Each number is 128 + 32 x the weight over its row's rms, rounded and kept within 0 to 255. Layers, rows and columns count from 0. The size above them is the row's rms in percent of the matrix's.

# layer 3 attention value, 384x384, rms 0.0947, rows 116-127, columns 192-287
size [102 110 103 102 113 112 107 105 111 110 111 111]
[[ 99 125 119 167 120 118 193 144  84 147 160  84 133 153 111 129 165 141 202 126 104 155 158 127 123 121 131 191  65 149 134 102  65  98 140  86 155 120 106 186 138 110 113 171 138 143  66 122 107 108 129 130 166 128 160 136 181 160 104 138  64 145 137 155  64 148 113 133 130  93  90 145 108  78  78 144 112 150 156 106 121 138 138 179 131 100 125 171 121 139 119  94 141 118  93 143]
 [162 158 100 108 159 113 150 132 179  80 107 133 107  86 139 123 108 103 143  95 150 101  85  98 126 122 141 115 117 139 130  99  82 107 173 148  63  97 171 104 114  96 112 125 160 123 105 160 147 162 148 141 141  93 112 158 116 118 185  74 127 193 127  94  44 114 167 118 145 100 184 169 125 142  33  93  97 110 102 124 132 141 135  89 161 156 155 101 132 168 179  87 108 148 155 143]
 [193 199 130 161  97 116  56 128 127 146 225 124 175 138 136 173 169 143  83 131 152 142 134 123  86 124 123 103  94  94 115 174 160 158 130  95  86 134 100 127 139 161 149  84 132 163 138 134 110  96 113 128 101 118 134 111 161 123 190 102  89 159 126  71 102  76  96 157 126 175  75 126 125 146  65 144  99 128 171 198 154 180 105  52 116 161 125 145 147  98 155 169 126 141 164 144]
 [119 116 110 113 147 147 196 148  68 148 173 179  50 173 207 148 145 142 167  72 122 128 109 155 102 165 164 181  93  43 131 171  99 172 126 100  83 143 122 160 138 103 200  82 141 107 129 150 126  74  73  94  88 128  81 133 139  98 157 142 114 124  93 108 128 102 113 102 108  77 120  98  85 127 135 170 165 163 184 136 230 188 110 161 191  85 132  99 128 122 147 166  81  97 101 123]
 [138 150 127 140  95 114 141 151 169  78 123 135  96 144 133 176 113 135 107  61  73 141 148 131 132 139  93 173 139 145 100  33 159  98 166 203 101 127 124 105 134 175 157 134 178  79  72  99 139 171 132  95 181 150 133 150 164 153 101  41 161 130 164  69 108 101 110 165 132 124  91 161 102 115  60  73 150 127 196 187 146 155  71 129 159 126 154 108  66 147  86  97 107  43 118 172]
 [145  89 148 106  96  95  81  86 154 163 134 178 154  98  73  95 117 112 129 120 130 174  84 167 115 159 100 148  93 112 126 161 156 181 106 131 145 154 102 121 153 104 131 129 132  94  76 139 154 153  58 184 148 129 144 151  56 130 150  67 138 111 120  58 121 126  68 172 168 102  94  88 163  61 158 156  80  82  89 109  99 115 112  80 213 128 144 179 142 122  71 132 149  96 120 102]
 [126  95 157 157 109 113 120 134 115 142 101 142 175  87 160  75 176 177 100 147 192 164 100 119 129 119 176 108 123 168  87 172 178 129  94 143 134 114 129 122 115 201 159  95  54 174 153  91 144 101 119 104 130 144 135 145 108 150 111 149 156  83 178 147 145 142 116 115 167 144 136 166 140 116  61 131 130 116  92 132 127 104  94 145 167 150 189 207  93 132 155 163 171 129  80  96]
 [122  92 124 142 155 172 196 116 124 133 132  91  59  99 150 157 143 140 156 132 138 162  98  98 130  94 157 116 107 142 164 128 116 194 129 144  70  96 149  45 115 141 150 124 114  71 113 118 128  49 136  52  93 163 147 181 111 110 152 174 149 111 171 140 112 146 124 103 205 153 115 153  45 108 157 126  94 186 165 111  86 139 133 100 137 135 119  99 142 190  96 134 160 161 120 133]
 [116 135 109 148 158 178 181 129  83 176 141 145 123  87 138 127 118 128 144  89 168 143 157 138 133 119 115 149 121 112 115 120 190  86 106 102 138  92 198 157 103 107  75 110 142 121 107  99 116  78 138 156 128 110 113 116 130 107 153 150 122 119 101 126 129 141 135  85 133 157 115 146 138  75  93 143 105 131  63 138  89 115 112  99 116 107 154 134 113 186  85 126 141  88 145 101]
 [140 119 124  57 107 136  90 110 193 101 120 112 131 109 160 154 144 120  75 137 172 149 123  97  92 136 152 109  74 137 131 168 156  76 180 194 132 141 116  98  73 135 102 139  87 106 171 113 140 134  85 124  99 114 136 151 169  75 122 103  86 160  94  97  74  74 127 159 147 137  96 143 151 137 108 146  89 113 132 125 145 170 130  76 196 134 129 101 105 141 150 147 145  94  97 133]
 [140  91 162  85  88 127 113 125 136 104 119  74  56 134 140  40 150 186 117 111 109  99 129 116 130 122 123 169  96 146 105 141 114 149 134 129  94 151 125 110 124 114  73  92 145 157 205 109 169 165 180 171 105 111 153 104 102  99 149 171 120  97 147 122 102 135 101  96 140  79 170 193 131  79 215 110  94 173 134 161 117 139 109 144 140  97 107 128  73 113 176 135 151 173 176 146]
 [134  91 119 113 119 102 133 165 155 131 122 104 187 155 147 123 155 113 168 119 106 125 162  58 124  85 165 105 123 139 153 109 126 152 128  89 127 182 127 113 124 143  94 107 195  94 156  86 105 170 127 202 131 145 171 162  99  73  88 147 128 156 103 141 137 146 133 104 120 156 137 155 104 159 126 138 142 126 106 121 167 184 129 104 180  68 114 140 167  94 144 117 167  91  69  95]]
# layer 3 attention output (transposed), 384x384, rms 0.0917, rows 116-127, columns 192-287
size [ 96 101  98  99 102 100  98  99 101 102 104  98]
[[131 146 121 147  83 132  98 132 157 101 120 138 153 114 135 112 122  87 183 107 143  81 138 108  97 176  93 152  71 125 128  78 127 116 144 159  83 105 171 107 126 102 133 144 104  81  80 104 124 112 155  64 193 125  73 100 146 118  96  80 150  91  94 154 120 102 197 143 131 117  93 157 124 111 126 132 139 112 137 164  79 105  86 125 150 154 163  72 133  89  50  93 102 100 134 130]
 [106  98  94 128  87 183 110 101  70 125 125 131 198 198 151  67 122 162 247 135 127 114 119  97 131 151  97 105 135 153 145 153 120 160 166  87  98  79 134 104 192 155  81  98 123 130 122 129 157 118 153 161 145 111  98 126  93 139 150 141 106  94 116 141 129  68  55 141  90 143 130 101 157 141 153 117  88 146 142  99 129 154 154  94  94 157  97 178 143 148 116  90 128 128 163 173]
 [165  41  90 149 169  98  66 139  89 140 134  86 123 152 139 119 112 120  94 117  57 119 100 127 100 136 139 144 132 122  89 186 144 158 171 157  98 140  62 111 138 141 131 165 148  87 133 115  85 104 171 120 176 111  99 153 122 132 103 133 161  65 141 145 124 180 142  96 115 110 121 109 102 127 156 139 129 106 127 111 161 166 126 141 189  70 144 117  77  53 115 127 120 133 104  73]
 [136 196 137  92 121  93 150 101 168 113  65 127  50 171  96 101 101  86 130  83 117 178  42 154 115 147  71 129 120 142 119 136 120 107 181 148 147  89 122 119 108 132 165 110  92 131 119  84 123 124 110 124 228 100 129 139 105 132 152 145  94 159 126 178  83 103 156 121 126  62 117 125 101 115  88 140 181 136 195 154 148 108 164 155 160  90 137 134 117 107 142 119 148 101  82 177]
 [102 110 140 188 113 108 104 102 153  95 184  96 124 139 130 160 138 140 131 121 163 104  68 157 118 143 122 135  90 163  92 146 108 167  83 121 113 141 123  89  68  88 129 178 141  85 112  62  43 134  33 160  73 188 117 129 104 111 144 150 141 114 114 155 110 162  93 151  85 128  85 136 102  90 126 135 162 116 119 126  92  84 137 177 150 140 119 126  62  90 171 135 124 185 100  74]
 [155  83  99  75 112 100 139 148 172 109 102 149 152  63 130  28 115 124 103 145 103 126 154 136 150 159  92 173 115 125 113  69 163 138 145  56  73 101 113 182  78 137 144 104  60 114 133 111  65 123 153 140 170 156  97 147 128  98 153 121 126  82 156 107 103 158  42 106 195 172 125 109 141 142 152 137 129 186  78 104  64 136  93  63 127 140 137 117 170 147 176 169 135 165 130 122]
 [165 151 129 170 105 139 145 137  85 117 124 125 172 176 159  86  97  85 162 118 184 154  55 119 123 132 157 145 125 108  98 103 117 125 180 139 168 185  87  57 119 149 116  73 176 113  80 160  75  92 136 134 131 110  99 106 124 111 101  95 167 142 100 134 117 150  62  96 148 106 151 136 138  88  93  90  96  85  86 124 151 103 171 123 154 142 133 125 140 191 110 155 129  94 165 192]
 [132  66 110 130 167 116  98 150 137  79 104  99 170 123 119 138 156  82  96  92 174 113 117 111 228 113 165 149 134 105 192 123 123 127  56  86  73 144 135 107 139 138 164  87  58 134 108 108 101 153 202  87 169 139 113 100 146 134  65 178 148 125 133 145 184 102 183 118 146 116  81 139 113 202 101 126 146 130 178 166 119  84 120 106  89 108 137 170 105  93 152 102  63 115 207 117]
 [131 158 154 158 178 126 125  99  97 117 111 159  94  96 128 142 167  50 133  59 177 133 140 114 147 124 116 129 162 129  87  77 173 191 176 144 129  77 167  67 170 121 155 121 137 122  98 163 119 142 177  94 126 152  98  97 134  83 110 160 145 120 130  74 109 151  96 113  46 118 114 206 144 125 160 142 110 137  82 133  71 159 126  69 104 100 107  97 129 147 136 145  96 152 115  90]
 [122 125 101 153  69 130 106 118 175 100 163 132 138 156  86 139 157  62 111 108 159 154 172 104  46 118 146 134 170 150 146 146 188 130  95 154 197 130 177 128 120 100 145  89 108 100 125  86 144  80 154 151 127 162 144 136 159 123 168 136 169 102 117  93 113 126  97  76 150 159 103 170 134 148 127 135 129  96 125  70 106 132 130 107 140 146  74 171 100 140 136 102 146 126 191 108]
 [116 125 155 143  57 103 136 114 104 113 100 145 133 103 182 157 162 134  42 176 115 142 130 128 153 127  98  76 140  80 110 183 110 134 151 132 151 110 160 199 127 144 161 136 136 119 186 133 131 143 187 148 138 127  59  74 111 149 108 123 135 109 160 152 171 108 160 188 101 118 134 121 118 158  66 119  97 154 102 166 162 112 128 106 119 144  98 104 154 165 117 150 147 127  87 201]
 [105 167 117 110 110 148 105  88 121 143 185  54 126 127 193 133 165 142 109 139 122 123 158 110 113 133  69 141 129 143 137  95  97 172  82 101 123 156 115 100 157  90 120 101 158 154 123  94 124 135 186  86 128 136 124 153 157 129 154 166 186 145  68 195 126 116  98 157  97 138 153 133 130 165 157 171 133 146 127 139 165 118 131  81 115 125 121 153 118 112  92 120  44 158 122 176]]
# layer 3 attention query, 384x384, rms 0.109, rows 128-132, columns 192-287
size [ 99  96  97 100  93]
[[138 112 160 132 129 120 164 141 105 137 177 141 108 147 165 111 148 173 134 159 122 100  77 156 147 129 103  85  58 163 159  75 164 139 166 129 173  82 119 112 113 152 146 140 117 122 113 182 156  98 140 113 121 105 117 130 161 147 146  95 137  68 155 152 128 143 132 159 138 119 152 160 149 114 142 148 108 175 155 177 131 194 120 186 109  95 143 117 127 123 124  77 103 180 128  65]
 [126 103  79 104 134 131 150  76 136 142 105 133 125 179 151 151 136 101  89 160 145  82  79  45 128  62 132 137  90 160 140 134 125 160 131 103 133 138 141 105  75  60 118 145 150 182  81 128 162 132 107 102 130 105 180 164 152 159 106 126 110 137 178  95 162 142 172 226 147  70 126 126 142 116 131 129  84 162 146 145  60 106 149 118  62 186 158 142 101  91 147 145 131 128 119 128]
 [ 88 173 130 106 114 118 148 109 178 151 104 119  84 143  59 103 152  70  63 109 134 114 151 118  84 141 122  73 149 124  86 143 192  97 134  96 106 143 100 145 130 135  95 136 108 184 178 116 116 120 130  94 127 112  89 133 170  84  33 100  85 117  95 188 183 146 143  85 166  99 124 118  88 157 131 116 156 108 162 168  54 130 130 175 132 130  58 136 103 146 104 106 139 132  83 152]
 [145  78  94  97 154 143 122 138 144 134 154 153 142  78 138 179  90 123 163 166  88 153 158 121 137 125 221 159 116 145 101 145  97  83  86 113 151  84 198 146 147 171 136  44  85 100 128  99  99 175 115  97 118 108  67  81 145 174 112 137 190 118 122 113 125 169 163 148 104  72  93 130 144  95 156 152 118  85 138 121 132 118 113  85 138 136 115 126 190 150 131 150 206  87 130 133]
 [134 160  86  99 130 174 156  88  64 117 131 149 111 108 134  95 118 161 125 137  96 182 181 114 143 137 159 128 136 149  81  36 147 134 150 163 172 119 168 147 161 125 142 124 136 106 106 113 131 135 125 131 139 103  61 122 175 101 132 141  86  91 114 140  98 140 127 138 149 136 114  92  75  98 144  99 196 103 119 127 146 110 121 112 129 136 169  56 173 225 148 150 125 110 116 189]]
# layer 3 attention key, 384x384, rms 0.11, rows 128-131, columns 192-287
size [ 94  88  89  84]
[[125 124 150 106  79 157 118 131 122 130  69 168 162 120 128 116 172 112 156 122 164 129 146 168 139  98 141 134 179  98 115  74 159 143 129 117 117 137  99 137 114  53 126 156  77 123  91 147  91 118 121 155 119  93 143  94  83 142 190 111  86  91 105 160 192  73 142  64 122 106 107 105 113 102 201 132 146 129 154  71 122 115 118 113 118 141 107 144 107 113 113 210 130  96 125  73]
 [169  62 172 118  98 174 132 127 194  62 143 109 146 158 165 141  94 130  87 150 131 190 157 119 170 191 155 147 136  94 116 104 153  80  92 180 178  80 101  92 154 124 176 104 107  90 199 147 160 133 130 101 150 107 155 139 125 101 157 112 152 116 102 147 126 119 155 130 102 115  78 136  73  76 146  96 105 128 127  68 116 176 120 210 140  96 119 162 145  83 135 131  99 132 108 113]
 [109 100 113 167 121 141 134 136 142 144 174 119 182 122 150 198 113 127 141 123 168 164  87 108 187 111 118 114 154 104  92 151  97  93 112 134 178 134  92 141 122  88 124 101  46 155 135 106 131 149 138 133 102 165  60 174 149 136 114  91 124  92 161 112  97 121 172 137  51 170 128 116 103 108 159 163 151 145 173 150 178 152 159 124 160  75 149 136 144 130 126 120 139  45 125 127]
 [ 87  57 132 109 109 142 132 131 120 175 144  78 114 148 130 166 130 137 156  50 131 163 134 156 141 168 120 102 147 139 113  94 114  95 168 149 137 132 143 136  79 103 111  97 179  84 128 151 127 159 129  50  76 191 134 137  88 180 127 116 200 172 182  73 182 157 106 136  96 133 116  86 141  56 163 127  43  93 127  94 110 166 103 135  93 102 121 134 142 110 162 146  98 134 136 141]]